Weights of a small transformer language model.
Size: 10 layers, width 512, 8 heads of 64, MLP 1344 squared ReGLU, vocabulary 32269.
Architecture: RMSNorm before each block, no biases in attention or MLP, some layers without attention, local attention windows, value embeddings, learned residual scales.
Training: 577M tokens, 4403 steps.
Each number is 128 + 32 x the weight over its row's rms, rounded and kept within 0 to 255. Layers, rows and columns count from 0. Numbers have three digits each. The size before them is the row's rms in percent of the matrix's.

# layer 7 MLP up, 1344x512, rms 0.095, rows 106-160, columns 256-511
148:147130162135145078149096143145174148121175121167074125071096125064180140106160122109159144125149045130106216159114165128154122149129095132127122152128144070159095125135105166100182152102133173158123166199102148111153099081110134100170160094120090134140134077158128129173103106121155096141150087121119158153163083121145119152157091089154126130142107134105071144105144143135197137169156144134130155058100182147113146057138154103127090136137132177112115079085110123121156154080122130216106096178110161121111139076135121137130099154144102149116051162114116115120166112175127133105103130177104096127115126161127147098132068161168155096166105097144100079127150131196089169094142204109161157159128109079139187118139126097155167129145152126114172215083112168149092147152106058
123:104138102157089103163151135157052104081048122183100155121125114080164167135129134156141125140136120145063136092109167123101166165150164139126086117120126146172111137144175114117106152061086153131112105111099168145044170139154130063137140091088134110128215085094131162157125106021141094110093152130130139117119128152130128164122208132103111094101149149110153121132121116168149105150150078168095150092084078122152110171092131200115159097190159178125095119132135141157137103171182125109166081137117097163144129093153048144150146184151161146132083142230128113122052111117174140107099128145133147046134122122140134121118169141109105185063104114092110147100188131102176170096126159092059093081137142145134149165180117110104159135114163135140045147081141154114142151116077114
134:094143138113189103102117186206186145151106159127098131134137134189168122125103127104105180073130162089126168180101106113158131089115128137057086140134120174121097150171095151137129099148148147118139130142086049104113148057107164150176192138117145174129142162133157108141237129144159105163099159153113204164124124143109138132150196136116125127058125092143102078146172083170153173130101126134118108072158065130143173171157130166090073090106134139107139118101169167154104194136175105097093156085123109144041158105132170165148167104088122083204089105098143181098127132136120195166213085103093110144140181148161169137129129109124115168093113078185160073118184117151123144164107108086079111171115114139167157181135128120138100110124067151091080136116154118151100158115133088
026:137105098130127106099155080087123149112131142078097176096135226115145078092159134101147110174114144149120135139084082139127165153078105120157107135129135127113095149141077176110118132114188116116068079136152141133095147102144151129204131116104177129129151128114154145116152070095146122077116197096120117109179082156145125074127126146115130081074140146093148061149111173163133095129104077162069072132111110075186120148055167130186126176165123133155169192089149179137158079058054124115122128168097083128144169140100121129111130088150131074102149113132072125127105147166119113166147120153127070140137164105091114132080142127090131108094124143122126127098078083162098152126163106139130124083130164109133114110097143079138147148095128183171087165147081213109112119144075090
152:142123189160159147170098127124137154196108122114183121141166092101149107123058090161113180159149154115149098144195122115138130106145092076125109113127146138096097135104125120193087132205210138092156155170142125090059121153137077190130118125166143151166149082159131063132116146167197125105141121144155078122070097106217082151154095153149161135116129180079130084143135120081085116078171137125134017118117102133107129144131125107140125210129092129085142160125131170081165136174150115112115146099121182113128116110178089146157093190079187132193127072110087129143123179076128165152075129073115112110094143124125114115110158170128123075142130147104095060119160121126127136121110191136166072142123161080161163123107113174118126111111148143194117106135108133172137133104082182
102:056093143120129132162116056153134113070147120135118133118096171121111167132065163108145131125103159088108133080088031094113116069197151190130172125128122148123133125073091135129164254133112068145149141133136117153113129164149153083126058163174130185112115097118071115089175132107151113165068125137131162164122154109143076079172155135168138133134144086135107156134096160116173087133124118139081189103119122110071140129102091068146173119104120100104134129119094113152163187099165101123126159084098100108106124109125111143141113119138140146091127140172080113121077130131131069135105082129157134173032168133097124147058162124078143119129185147149135108052201145121060153123093110114108135123104156136155152172091085183109084118150126115113169186124120096085209125098145104
013:084139139177100121101131114154142132155100167097170177095170159128108105091141105085117162154149166101130101072138085160161171096171163161111065126161163103172185157172111082088093083146172079093176148155098113150109148088093084076117119131073110081127076098109170073086081129092184109179126102109186141106155152176158118132141166111119095167094114138132170126133096150144090084097163135134116097097119158165180131129147122138118082184131103152105169145131092139104187084135141161138161120172096084105091096138178154174172148165089132149135122147154071111098097149096133174118155122136089077112157105176111084171116132123084100076126101099116100159109181124139087092126150160114112142099123159078091156153161107160169139158139087176090099112068174136078094078163070178
126:139143134086125130108124064101150089061169140157153098123160184109120112209150118096176104156097073161104199126112148168145065130167160098131185108149147157153130075132088088142089137155131132179088124096098090126108151117100113169087118108117089150084138116109191149164087110135165097159099082018144142092120149148084153122146071166075175118136171169112109127129077123141129113068113185160065185182127061146123095172174125154119096060148192120167126147126132113097084069110130154088121080063117110151137164134134119079105169106139119121111153149142144103142140124105095176142145128161156144135128139162087167132143104119112167165116188090185131154148144133147076165114145170137149074117092130112087150108118127039105194124078178180159176140105132123117146167132110097
102:138130153156174073085054188045131125103109142152089118103130103146146136088163176133073160154124167075170129197136115127122115165133166131162182154128112166127112108105104179098128124117143131164084101122136064194168100168105157121088041117133147156102123174132169165142056093124201094139108100116147158140089083171155171176161181151166161135095185124177101078130130083096155080126106097118211108117108124141103168063135145127123143153128143123135128169061109101127133076156045076125159121183136104141142138131083165119122100156115137108206126110130072102117086130080176095085087146151076153091124168137220118138125116151141097141126169114088127143127087158134095147169091116159123120161173118197160083107090125079096135130147096101148137173074105127125131043119118151
067:141136141148105116092158097152120115154214134153147146116089140151199148156133082155139152160136158141121129126163129117129180118122106159115072110058153130122134130129139129192122077126144129080147110116124129134144077168121104180116079146123176070095161172117051076098155120114130091130103152097145205172129102119159128087170155120122119141142117082120119129159106146159107142082069142130060137130086166105113130125106115135127124112123187121153184095195153130177077119166144129138130149168125115036079116096177098113139113054153063108161095136118181117161189143093139087179131090170120107102085158246083123115126175110113206103104152167101141150165095166133130105130113123130161135101110102095117121123093153183115132124096092150102085123145121128144193115206137116
135:096141074125096135134132146121090140135114175131107115134142154157145147124097129144152200132080119080109144164141119099119122115056106144132149159072112179158134138149126104118109136079054109122170138253152150167077148126097125183202124094090126161147141137089131110098118142170104161161119111140119146140126089177122129093112173175186148065107119132108206133196171116142130107101153130160109155144089112118124158162134141115151130146122180110146053116090074132137126142130140150171095147132160169095174135140114124105120148085093136148124105154148117168053092104168157158168113127137130097135150140125100155117147121102167160182153148109087142061060193104103129182117155112095183133081148022081179098148157143134140108082112145126122079088165105116151118128152120158
141:116136169181123102099094119082144106068124041137069128061204160135131113158127060143124154156092106162109147169196148201183118123185121139057137131110174131141074167112068150085135149120110114111136157153128083120192193101123141126117156075164084114169135087095089082131165117130090114184145192138108107114172133161168165109120189084085182091077116121111123137166137139071095169101152115089127113152157112116166189148154105085100109164111078116134110070125091175157169109146207141136176161156109174207149140105154156122104123100148197130119074149173114080103178146126136084158118107089168091175114155125163096119121140137163126158134146163126127141127140174112147109157087169123104130136103114129059073167140111165125117137097149097187108077158138072097100158085139169
102:111109092119111131182106086083120124165156174130108094097158096168087119133133105153180175122117109205186123060107153156094130147109166157151101166135130114095170135119070089077087200103096103120078071152122149079094181144169144112169112146107135138155155118120175160162119091120123133128181094105075136104072118096154121145121107103097163139069119132180101147136162115117128104172162135113116121140095126156113175198121129105120136111100166178145134127137121076091149157111125120115126169123132052103143150134092183109151105157141139142158123107093114144051149135124114132110166155145130170183181133133154153108059119112089088123094112147108109099205156080138098159140102097145176058120112119142122171142168152149087125143096110107170060161131076080143125132174059143
086:030147126180127087111101132113099126096115146085155111063177152082152100142112081077121093141136096089170100084128103124116118119169125104073053106174141097150078144108100150130115134106207131115179109138118119148138115115167157119119109181129111152112107113143025095104130106156151155092091123219118129111096107156122123172168106083167060124140118172130086135163145077151082113154166136114176088178099165100108118102148116156114158137092146158168161161147149195137095111076109111162172159144125150158161059088131206126100123097105113126142122201100145211117128195108125053129107187146138146093180086161087169109118109096111096071099176140149157076111215113123098130138062151075109145200130118103129141171095102103137163161147147149161142196148112090145139120186151153
102:092124132145162084143108112084183111143150185077167170159165125107136130139156102163119100135153175111155111127139073095071102189157126125135162158117119115162105122159075104174144093087114099159092094098041166105098128079137201117121106182135116144122169128203155100178098112115080172148110031093154147135106110181131119159134103133127143091126098201146082125083130157164095107117165131186108157162086124074187144118129099149100149096133149123134100166105155140143142099117161130108133117145149145170114113132148177166102148039160142154131173090167128155092137144132182159095136106133148152144181154192176127100145108151210085114068150114167110162148109172161086118172124163149140086150126103129129117100119100161134136132133096125091076177157126191157114126103134140
111:118134104089150157104112151132078104148148107112112113130117153147140120174134177041164127127124132082117164139121107174156148093117087099154149080117182100099143177084094159137148105110140119147127122077149168130142100128177138121127121123158084127106046135107095186090086142141082147134131186181126157090124096079092132078149137102085136120105130110087173116129152142107113102154185092089085164107123124167110163105128119104112128146176146127125175117116072181053138074100157092116117133149112101174107177135151128161117035195156146102165167088137146204130075149150161127180133095145060105176120117146106129119200114131116173122172115144081102149093144149156136098075128077151124091196147064072202162185124194156150143128123082160070124163161113156145144119108172106
013:104175158087158169142113165140134073147090122153081161100135099130123158132104126105120112140174153089154126106146094113076146146130169078096110122156077137173090076144136108147132082151143143155119166114124109140081088178115111161174080099152082179108131190102179079106162162113131134108087092116088122183124121176124092143103082134171170183157165114159111092128101178122128161095138114154084090174179157094079109073151098156162129096095144124114068168136167114073101170160100113117082156084134109163163099143109151099178150123109141174142089091126127119169094187129093119135109108143192116114110136166194159194099140092133123168185168128106090184183116102107072150113188140191170081117141160094165095085119099125169101177154126137154124147080098121169124159143110130
015:164161133164096121092078111125135138064132175116139070133094060139087131169070155124128137125146104184148164113121128053150113158098089107075146095085145080151104154098118117076195118167116135097086169175093122185104096191145145132176156186075128118109178187106112158181144081077159142153100131136119176157074144095085079141086192094159097145187085097127084167132123129137140131087112080074108120088114171121109095045151084127080109177085089110135087132133151124132101092134153144139124100108143089084107178177159178136103116171144099089193104170134148164145084134135131164174093153096130099091142135156134144114160115173110176166143121116140172142127165119155134089177102109120099098118098122140085143157114078149143072154165138164121169075128170105103094146068166086
014:111177121097152087131112155108150152174096111143170125210081142102120081122155061048166064092157121139103150140139149149104091205150084142109129127126095127155150178101153157158156127118113115138086141181069159110152130164150065098153123133066091140115136183106151131109142092129147131123159157102173139096079176117133104140126129167093102082102174095134161146077141089120090127151089129171135137141079107116115145178194117090113112175085145144093222149165150155141090122160084094113165164078168103144159124075169087103132064198156103131182101148090140161116116168126135104154155132103126175172087181144209120089078176153110135127171164138119081106087086165148182075141156075112174092149131114126139149155140127147115169141135203137093125079112141104171072162121097112
113:129142129143113117144127101127145134120117167070075033149133190084123071120114113120132173109167145199105138141084075148104150110152188107100083106154104172154106143128144088138108100190182163087154172149154114126129059108122098073114085191124150093112182161155129167188115130105087078125155150119103169147143136194099092166089098074168115235145158129081132118059152129164158103121107055098134099153077089140157109082134117087118116160112166131085081102120169106159149157100169116150166134079139135118129101162105130094113169058199130114141128154164120111141169144108118139142110112168175072145079124161126158130087108145161077066134122072110090110165165118116148106152199156106133104116119133177111129126131139142120128140140128109083152091226190121117105126070139166
130:080104138129148169135130109155140117129126123134127136139135173122169097125120108146132126150180116121085142130119126098147115140133128098099165109137101101167174114114047076153111189119071147079219182131158156124161191112145186123135189126084089147119129132104129072175134136059058141128117163131134173160129160118115076188135143151086128109103128077174124113146090146168156133102070137111139121134134133110131140128138061124095140185107126127146255122131121115157063150101114138109104130170092138102078076146210146126117090163128134153064146121139110107143142175111108096118155112111146112186027100150086175158139107126145149063131092174181129176103173084137176109162077104086106125122205119122116172140150078198136102113123148153134115121184072143112102115096120122
110:137144076128131150215145123167113192109087125166104109141123144087147163116110086144132109143115142174167169110121085046144137166138159091097049109099156147065155151112131115168206203143105147131115141163091129106125123132106145193128160165108138093127105167096106102091160140070122109142146114145153087164102072130122139169167131122156120147143201106119152149138155090175059080107106087151108093107119094156122170086110167140197140102066147133175194141081113109169078137125133110166128158134149067134123130132141093122113138107099072108084105106092093161102144116134140180130147107142140089067116076088123117190091111140122144146109183117151071112113134173072137114115113132141068154166140116142128165116156117218069131150139145107178158170165048050084159189158130100
115:083108130107068184110129122125073176130168130134144128187113172175093154130116161118188117088126125140107095062109140203124153193174118138127157132141144138081145105150128085150119099162117183147175131128138143161113205135138160107132163109124092092146144170184119111123111118081153142092139091126181189074174074172145077151197131111141164125031099092169150132171135129165102154083103148080149156172086144086085069179121177129187110066076150085128167083126105114138170131062110104119150136132083156115179119178127102125213120192171154153105169165114167139100182149106183139068137184083082122129112140203123091134166113143074084079149118120155094147107153191107113121147099108144117064202093134148122069119067076074118108087163162121131170106127088135209168130136085139
015:088113093087135051087124123146115133137102119126107113086105114120116147155174096177076135154122096149132122144139119141148182159173121099102130127184165100116112082057151110081110114139108122140094166079106124105126114209160061170110183139180146171131125144100154092112150183090082107094130135157148143076103090130090132113134126151176187156124098143133128126102104105119090134131157149110098093099100172087083173099098170084187128153174095109102130138103097136098178096112162091137136136095142085138145121108110177105099143194065132146076154134112161074193112094148128161115062110154094156114126073122113116103120149130122094097136106111155150070129183113135082063117093158161151162130099165128193185111149151135139089090166137106117186070128156172169143141113122090
139:115140125168152128085119170216122146132168141127132225117109193074161118109146143163107102156110134135151120093107105064134105127146134105105069148179126075106095110113075123182131182125103185171131095077182123142118107139161130130078111151116186148148081138136171124104156095121143106084132137122152088141143141103114162180163136145122153127079166127056078160152107089121124105054135174090088143104091135128152144117108133091108180080121089171177161102129117085150109131145157138124094167160099123145072099153084120123111144151149127207128126119149106123097095117137180048148128162099119124114174103096094124148110123168097133077138170072142111172104131160118113134137092142177138116166108165141080149109124184079170104112163139201124125106050183126136105088143185163
111:102147099157153082077107145105108139121081155145090128176117141110098140108172094125095073054092154122194065175208135104122074127126098141169169088129165128122104158042143050192103178197118133114121184120135124144126132140107179115143125069089128075096141215128115054057141149094131156160164128102087104086176185105130139131099113146153156141108142157137127106136110123081126176104090132123119070121084157086121130137073142158145128177136101146143141133141144130174081104131046158149084127170109142126146111136095152133146179154120112128139170159129070118109115117104090110146174104073126210065086129178085105135146066166188080063155137174148134138113113134090130105138125144106120104139143185158085159165108078140105128097084182045123114160129106082056115091100190103
135:133168194140148127126118141126089114103128154067145155144087145141148129119157143117136131060124161140178107106124157109097137133141163125101189131120111174112110058167142110095137168122157080200072123152134143097110140072107136047092103134123115133088079106102157067141122135133157122092143116099107155168160143096126156134070108105099102103150124155165094209123145161175129166081129110177153095131139115095113125088086108122154103132121222193075098119098117139095130168110110133129087194088093104147114196125143185154072092099091156127151126104163130107182083121143216131202160155111057128161107180078169119128070081132110084133117139184144177105129177115116123076103150098093132166102125200136123094081132188119159111141071085102121122145135174119102133134084123103
016:108127148150127111130133149165142114130176146143107092111069095121168106115106191174078176168124162119087128178067150103151135140116094082134158105077153158112133088133182155147106156171061100117116113118180173078093080130150126153126148177079123134142126174150167088171129149132137181158156113120154173169112117146098179153107066111079132138101067153175136132133170095135158124121099122130155191082110120117083122127175107157109107189161172138167140158147120134076086164171158100105158106122137158138145162102165134121103115132095139113104135153111117169111096093136083122068174110092172084091148159093088148111148155182096068081144077171074143082194097140090172176091141123112128079180171110131099091178111156182163156141132152084167147084125166120146168108156074130
076:144143139193108172148145113082104094142082126163113127131175102049121147141091207135155152150121074114101103090109113154092122117064081122141124063054139204136159112093107146105103107101108130170144133072152115154144124105144140133151163039124128135102130138150148145102179093141129116084096111169049153092126150156092169140105142102159069109150105114122123058167093089133132089172086131128136143184121141205109140152143057168137132146098054119116132119152119128122105147176152111121129079106120155201142136115061094182092087110144140165153103116103116144131127145158176155175162136143116153056084138091175047138167122167118125107096111143091134157084089118133145134110163126117115125126183079076145147143156105054091161212168057102132101135140169150103116166199162122
148:152085097116193073082076146096173167076117133131117113163089143153123121143127107125121109099139155122105088126061144151087133161117218067157171160077107092147095144088157112137116136111162108150120128109139097113145079137158079205155063141115156119173139115125183155087129113170112146096135174097126113180174128133119154111122170135156148116088097141120093110160135146097153126126110129094107068083106142136166173123168118109093184088103130142175080093100137140097100143057168040194100142067182161093133124147094117163140185130148185103125143111106176104158134088100105166131169139101111178133114145095106143145127110102125188133144162078195154120154127130109074140157103122082090120126117101093077126089109123132136206094127081120126081152144095180172088117061142143
014:184181126079100076146134132162163123102107159184187166139156141203156064131092115143173172111148112167167099160099149132117167135128172090142090123155137107069120096168101111091093164098133144115151115179086142165136118172189175150121092133193149150139164119139153146139111150099093147103123088056113172068114112121085159080162151145088145118150084125103090158154147158085122130179184111101144105108141125081126092156140074168196086133123178131115149166087078100130127144117130138111131133100150117110058105138095092099106153159091130103151122114120159178144109124085147108165181141185124091141141139154133146086168166158176170126137175182129118096158096153177107096129140070126157140077161179072161141136146108167093091108164094163157138138153100206136145089116145103
014:143169162110171160128156116111102091161083141171103143098146170152131124123161094157140136176153121183076150144121136145180134101146186128096170100148122148177154089139116088127125099159156154139083161160138149163077086113087111119088095110102070181154134165152115081172153134190186154085167156126136113121184081133070110118179135167137116065077173121172169121115071139111164181166151174175177135146115087130085155132191160151082127149167068148155100138084064113135100122135086114093105099120162103098158188184152179082069102176068111085121078086107121143113066112106075104182178068088129172107146096097145101140120093091078077118166189105181149131170184099094140146161077141122116080114137061137131184147120172137069129132111083088059162144128138183120165108058136122
131:154179171092105220121111085130069142163141176096118181095148136112164070129152106100130092145092106144099098129182124097139130138106119132138099127086118157175169147113117069104164104104110074158167109078089110128088134146118153107121085131117137176146115122112196112180112191151148123132094080140135133135162128081085139103195138117074141111158126185159175180150142115133192106165083116115172115167131146132112099159124198128111170138179084141101183169142167201136220092108115193161149175112145129123128115185102113161107114089097138134133169169148118137183157090156164163150110134071117098124129135149082117094154082153157162093102130088152097115128148089125082144161049066130089103116084129141145138170128187070114092092116090123065121136135164076145103112144149064
126:173060166124142135097114154096107074144227175061115115141104116094157109051130149175131194213131164168064156085131136147157128152137113142097119160113088119094146122098135131125150100112168133113144082137117154144112116127077156104146134135127141119199128169069108093173124085076153121096170195131092155144114159177119190129136110125125044125131169098125122143146129081098121099133101128151144151072140112114164138125084152123131157081094170148138104092162112130072104113198142144117115110184170141128123148099123092130142092120140147102071148177119179116122139101195117121054166091153112128119136124125137127176070108119195068186120103114085137150120118128156144139181131131116178118133125129132150087122066109066173202105165071176161157181126104165094124146099080120
013:090101173120167159139157197144097086182134102151103102156177110135106111112175193181103167102146143168127087094136179185100069116138070169140083132096173156155143072162171146120112124139067117085134138117089136100170094166161132117175144108099116117090130133155127131075145078106111150126076156158127157177123156155127140154149113162109139172130095176089085161125083165156129153178099161118097160116165112085076083177100096143108129156182087191134154159169082191168114134159166173149097159124142186135160091167088082122158105110129106110164164173124130111121141103138133178123134162114089145127112087099074095130139088173080076107088145155077181200094118130165153154121120137154149148126133154178180144121158125067168099167145158066109159092131181072144066124124156143
144:132157146113113149213101128100105138161050131148136121152153147091114105116126169132193100121120154107141070149104102126144157128128154151087143140110143066157148145095106153146125129144131192144157146112153099106158134110119099152132126151059151078120139121133140108170125192125118115154174184069165134090141063104130143083160164139163143123093101141130110145116102103085096045177082192096157178108129121163083084126200129118128164094129077124092158162180164102150121113100176105113115137160133152083140108076139103121159161207119115108101128179101098109137128160136123102097101139114163110143090084146092108152139168108183118146126062140096132183131153173114126114079115098090177174129098167120138113144086032091159172236169116042105140114125135078108172078138156150
014:160180092128136160117097162076109120109071103125112148152080173088138108087145090118121132111074162151101083127093113108132117152163055093129178140170106084126103162119128090116164165165092167112099147085067181120148152111134177141107080114090165138181142165126108162108142123097087137085117085126085096113072079072144171164119138150112102086144148118070059145167168135136123113135143131067121118101139109140155152135167101201095151179141157075089164169147180080103166168183148184148112166138122159169116086117102155169154141116196088083131182100143183099150116151151169158108163159151189178113164109073063135117123113069153138107141161134102196170140112169141078170148113113096082115101094123108086135120156112145090132079098137093192109110160124149160191177124184176
138:149110157135127199158141147094157104122164083138130142042150153127190066113121088092175144102129168116106124123146165114165105094207138120100110087057147092097118145154189164155090132131182147153103130059116132094112115120126136141102234163095072150133139113126140157125077122089153098202135159128181150148142141161120078187152106168125172116131093117108114093132176127216167107092082118121108088091166117121147114165187134120133048171191150119177166147112092125120131109134145173146149145155188151133129096064121155101142145128119154121162130144131173065099118176103100146099123122159149159144105079155124095142116180131166197097115141076111101132160173126109102093121063073100089147056092103094122091126176168093116138074183144161071137104131093119168098100189104164
016:124070077155127110191138117162136163095145108065164160123117104120082106106091128108160112154104160159082123151191126149097169063119167122160116151152141125120187073157129057096155156093147081094139138105167137080158091115131169127157145062147164139152140123125153172109127109085158160138095115166148118071136164087122104104131120147048092071156077199175163166111098152076084158197188177136158143123112122085097200117143129123117108145103161083095162074147100109187103131145138130142179183130136102123178136126124160099160142072179116097092074138095163116138116139116148153113150111125173134110135131125095184169134088143175144098108105143119151170107108173205089070163164174132127163131133131109118138135118163142086163092135148178121106141127144080093093097194185124
015:074075131133096134136148116167187136165146102079071122158090157124123133179098168160109114174164128132124140169196123146142162171175091141138121075183107135119170097137109111147170136143113103139066172141141075114132108148118100158086137141152121097123119121080078111101133119169158167112128123144105098173084143133091170123129089076077137058135129149175132119166182147123114078174108126121093097098097100164143157139090131083099089132064122172178077143140165135138122089159179167085119154114136058104151175094138175157176187174181163179093156148216095153098135171158096059133111170098153112115101085141096168141122097079097121107111169097121105068119195089176140123114067082150088095119165190138156125168130133070179098115101111155082097068119126115165108075180090172
018:071077153097106134123151139099081152138077147096135131162108164126143104112060110088120171084114188104130107140119097184115082137126119174063152117061130170148122105110107140111144128167103165134171106143107126156158103107097102143169103128128109144121166130071125082074178097131137074130126098102129136085089067115094114094130125147110097130118146111110070092108109114213125148138129132131126162157083135095167107120076109148114090101105154132200141148095097122155169118150087126160128142137119191194091153098074104130199073071076137135100078178112083147123131100077104172140094129109132121151131115174142114134071128118163121157156133103087104103114062109151130181144091150157146172073162127150135108108107103175145130109161149103132158111102077139172171160180139190
015:129080128114177175119111110099164127185113115174083125114105168088149102083088106113097143139078158112131131117175127119075129176093118054109120093123125120125120152093085117166136106134133114163195151093141130130089176107151124208136122103166181111137159147097118099147148144104084138123163120129152107120174070091130125112178130083082100117081073129117139144140184169139168188123110091057172101151096142098150101113085116103133103152057171090136185093135135161094168124099140184138071166156175118128133171112149165129112146109189134132146090126176086163095132190110073089098162086167130125142148178157183123125091078110111188174168162167095148091134165170135086125177123174204162107160064075148082111146111134089077184170115133150146166138126104158177129105132150146
014:155102148142147141151168113166147161105116177179112127113147138142096134137137125104169151095115120058070152137131091059143109079130072103073121159152105142165126168059138180098100157085074100156180186174161153106091092126115158170075106173163140136149153187096165168134124206187085174150100174107097127126141083085125110080144104091132102139158144085121163157147109171166123122127165096149084079162078092116156190111206110108163108166187132131082094151115099120158188107074152145169091173104096086076139067192137111160127121134118084140111103100084134094155132096115135079146092186148076160138138167145106127128159174127139174099076110136150161153094132160102101112066070102119093092129101130136089156141108127100082112180161121100131169153165112149165128120157129154
099:104134131122136141159116082168116127157111103134112155137126139189130160144136145015099170166121120090186146132095072131109112121114083174163130093076131145111099071182198119120191053169083123165118160140133121135119148143110107071146155116158115092139136148092081133120117122103168204116102157146189155090118140101110136128145128137085191120066108052093189091138102163108153120124135120143109125166083105090126097133141143117093103174094131114105124128136150159152153145106132149120098130097142217086125080101167150096124141136112179106151122084130129068094107082077201129095136120101098158101084163173058086144133095161122118078158142104116127166132162103118140076117161075158123145147058116099112108111139089143096145180140101133139109125111134144109136102104155114
145:050197145159120072113105120073176123134117074111117080157077110121114184110113154131172130166142106092125186185118146148149110152079064149171145107124099141078117122153113083108169112169112126076159155132124162141137133141175137088191145132085189066079104086173047133149169165095069117097128093176158189116160114135128134127086149131146121111177133118156119141128125126116142162141104099189120192135178160118132156104199126140134159126105147136176155158132110096161057156161142111139082093075166107121160108112090157170151138167139166063118084190142100137147107169081113088136134074082128119126086100153161128104100106144078179137116104161080128192129140100172193150083139159145082148191156085162129107144075124129167151084094155119132117095138136169171131070087133124
021:118094159127170155118137104137164111076110132132147129101117152081177118153140086115147127114099144106163107135096099117067100125134118136140098156126146190173116133124185073129152134134126105171114130125080127139146125122120114168128041108174155117140129169127158157127123150153127126111121174094104114118113086109141084069158154116161092119130162142162175045084068120182221199135127191059177108084137117142098079100053148119063121139126138125122156079166149117169129182101132056109114133085201104154067111129156083136099138117132192170125107101160134153102086069156119112088136153158108128079113197105080138165140167077195164084132127143129142094147094147210087150069134159114094088169148115143135109108078120087155145100140137188107106145146070092118154106192145135
016:180068153117113139097137108145071138138110167176169122199105134118151192114112160128059131067143108108063173085167161099157135117146116124136080168082169134138125135107100133146113174150082140121067156155180060114150148149077179112097167124101138165134134144153114083132089132135103098173158173150153093097084121104148163171108121081160123066138095125075137170113092147163162164091186131148191115159070139124124164179130166094143083099092083103131169087150104112151109141156150145075117135100123114097082164089126131133149106125129055083166120118130177106085115142136104140161123127103189182167182153127101099113163115184155154122133153152190163097143150117164127160152138112063162157139078170139140126137145154084125121165150100132115152104121114179166137091152110105
034:174206094170135139128155132081141125161132148163152116112214158105117111160123102101109116128154147076141123120167133153116094123111145103093157099099115144140138136118130139132114139161145123154123158102138090135158141066154095136127134048157115157082065153141146094162134094168110130167143090132100179133150153138131128130098198130150083126167164145104142146120137119166128098136106127101111151137128214118148137094151090100119144194095129177098106131095110120107158142127086166136179141141150120139179176088117227100099068161120121087217128109145105108166160106146159137129095114135072096135128158140117103165129143097119102091145111132140125108115122167145124174072192178154087120159127107119120050140140156012070150099178146142070116057129125129193148125103135142
128:126164119129102123161186143119110146114187114084155140158080132145136123062120112126082142110194174108144090114101138130120122063115164142124105130089054081105192055106143178184119105084100138107135156170107135108131139117098135132154137166113148133113096163090125151094141118107136136179163097158212126098123170124047142124075077186118128113156139075118107142120153124135106133075127110130092141114137096107140112093120108122086096093208116135104131148108127065140128116140133181087127109122155081098191075130114088112135130101102141120136161155126109135120126174115140173150115082136118141092117082058165091169092066151150142102148113115065120086079109105148117166178145121159100094089101080152147116199109127118124124153101133122138098189126151134125164150100113159
014:079081145153157166109096147159108101121099147110082174137128163181123089099079142162086146162185141109138156138129116183135149150089066148164085154158161117065114130122187171175126158100165148095171104172086083120099172122182089096148132180091162078097078110110160104084109093115162133128118091102161092105080146092074154133164137081128128102083118152079122112062113096093098102176067068106179128111119170079087156159068179106142180166175096079115143152125107168121096106076156078142095091194146126144184163094164129110093161065084106128135188142184125116097157103094158124080114165067121111103165135133118122135130119109120141099128105062165096088163158147121069136131129092098122133142134179192146131081125121142113125143116134123166129158134104156175065097148090176
101:170118095110064055127163114124123108159097127152192189148136142156164170080128127150183139119111150142119124112079098127141107139103122119155104118128126160097113119087115160109132117147097145125098162122157140158139130128115100160145117140069100117135140178152157181116181159134092150137139131082092137155188091160136105116139092093027118095156122103148164116113137140168153090069089137102128165185167147122116055147107100163179058180102058071123036126176196133084166122113136132057110099152130099160088177087134137114063102104095093111173126089092112106159173109160168094123131106092124139127109127219122128167145080119122069160107101141114128099140115198147127133084166130127110103151140103048128128181128165140129123112082156112185184123165127073114131137098124135
013:124149153188088104093125173128179160149099127181165117179109055121197118132155098087112146133103175100073179149131099109085160184096152143135113134103074111138157125141156109135170087110176080071176104125124095085176168156090143160149163113110150138159063079164146156139146077075153160089119133073150136085102089141108159169121142137133124117150153126160103170115156075141149147143093167090113123109131136110161096146158155112111120147121167088128140071078116159115096084083159162148069132175085131145111142101156126170144130144114152093092098146157117107185147082119066130156157138133119167083157124108163119170159087170121128152081114167110096114129151183193099178174169176193079112102106166181099106106083097138136135158141104105148154165159124143074163152153162125
025:097073126116190133104146149134108188122175146143114107151143103131181185076083135123137111123133133129149123142141086123201093138107061073201157074123147105159139129090143088156123093067156025096146116149130133124155137110097168128121106128103167159153175156154099122162142151086082090098139107123161114154125124110136168105130145169136133121100096160139120168108089136155154141132155074098148080132180160144143151147100182090117146072105081114085100110142123103122143098126045116101121050139173124133116197084050084165131128145149173119162121096133115130103152127073102086092139141103131090148150142104121090157130097123095071098108123081168082147155157114107110134092151091108148131124124171174121141136222143146123106157182092168114071147061179121101195030144113130
013:126118132105160165200094111135159096070190145120096112155086176090135166166111129100129115164193086180190121085110109066156110135127143149072108129076159118130174096136159177163139151096126088132185109067155126094169130146161127127119118077152139133124120096107122124169081091097120170174125083175125077137127151193104115106115122159127087135087092076096089171091124124111127178125150160169082142156163169141117172153154149101090170160137171115127123139132103102182187145114158166134181149103175195176125136116091090136116080165153119129131082102172082119140159162143144155118124103124097132082115133124133095091181075129116155175171137138106139134150144138139188116098153134068065111108175085133175148084173145180149149080078157166095144102159097173134139122150119121
014:148090091117134106153117136078093084173163106162184162106122166171151134103082149161127133113159147099137078132175153131133161143138153091123159077141168148126126103113199200151167142143104129130086123132107160148079100126182159134129154169123163169111145109144116141125139150069145075153086100167138141141115117100092113143141074122164092116053098090111172167113087087094148128094173107088111137115092118151119104182084143171060121104122131159168184147122157101153152152166138169084125138090093134147152131078111166154093125176149126105151140087134177101109116185153144157154145151202148174165109129165093104085171136131174189162165149090155101150124143174112111113160082136075145160161080069076115092150110120122151112131128151124111161056185154102130109150086173135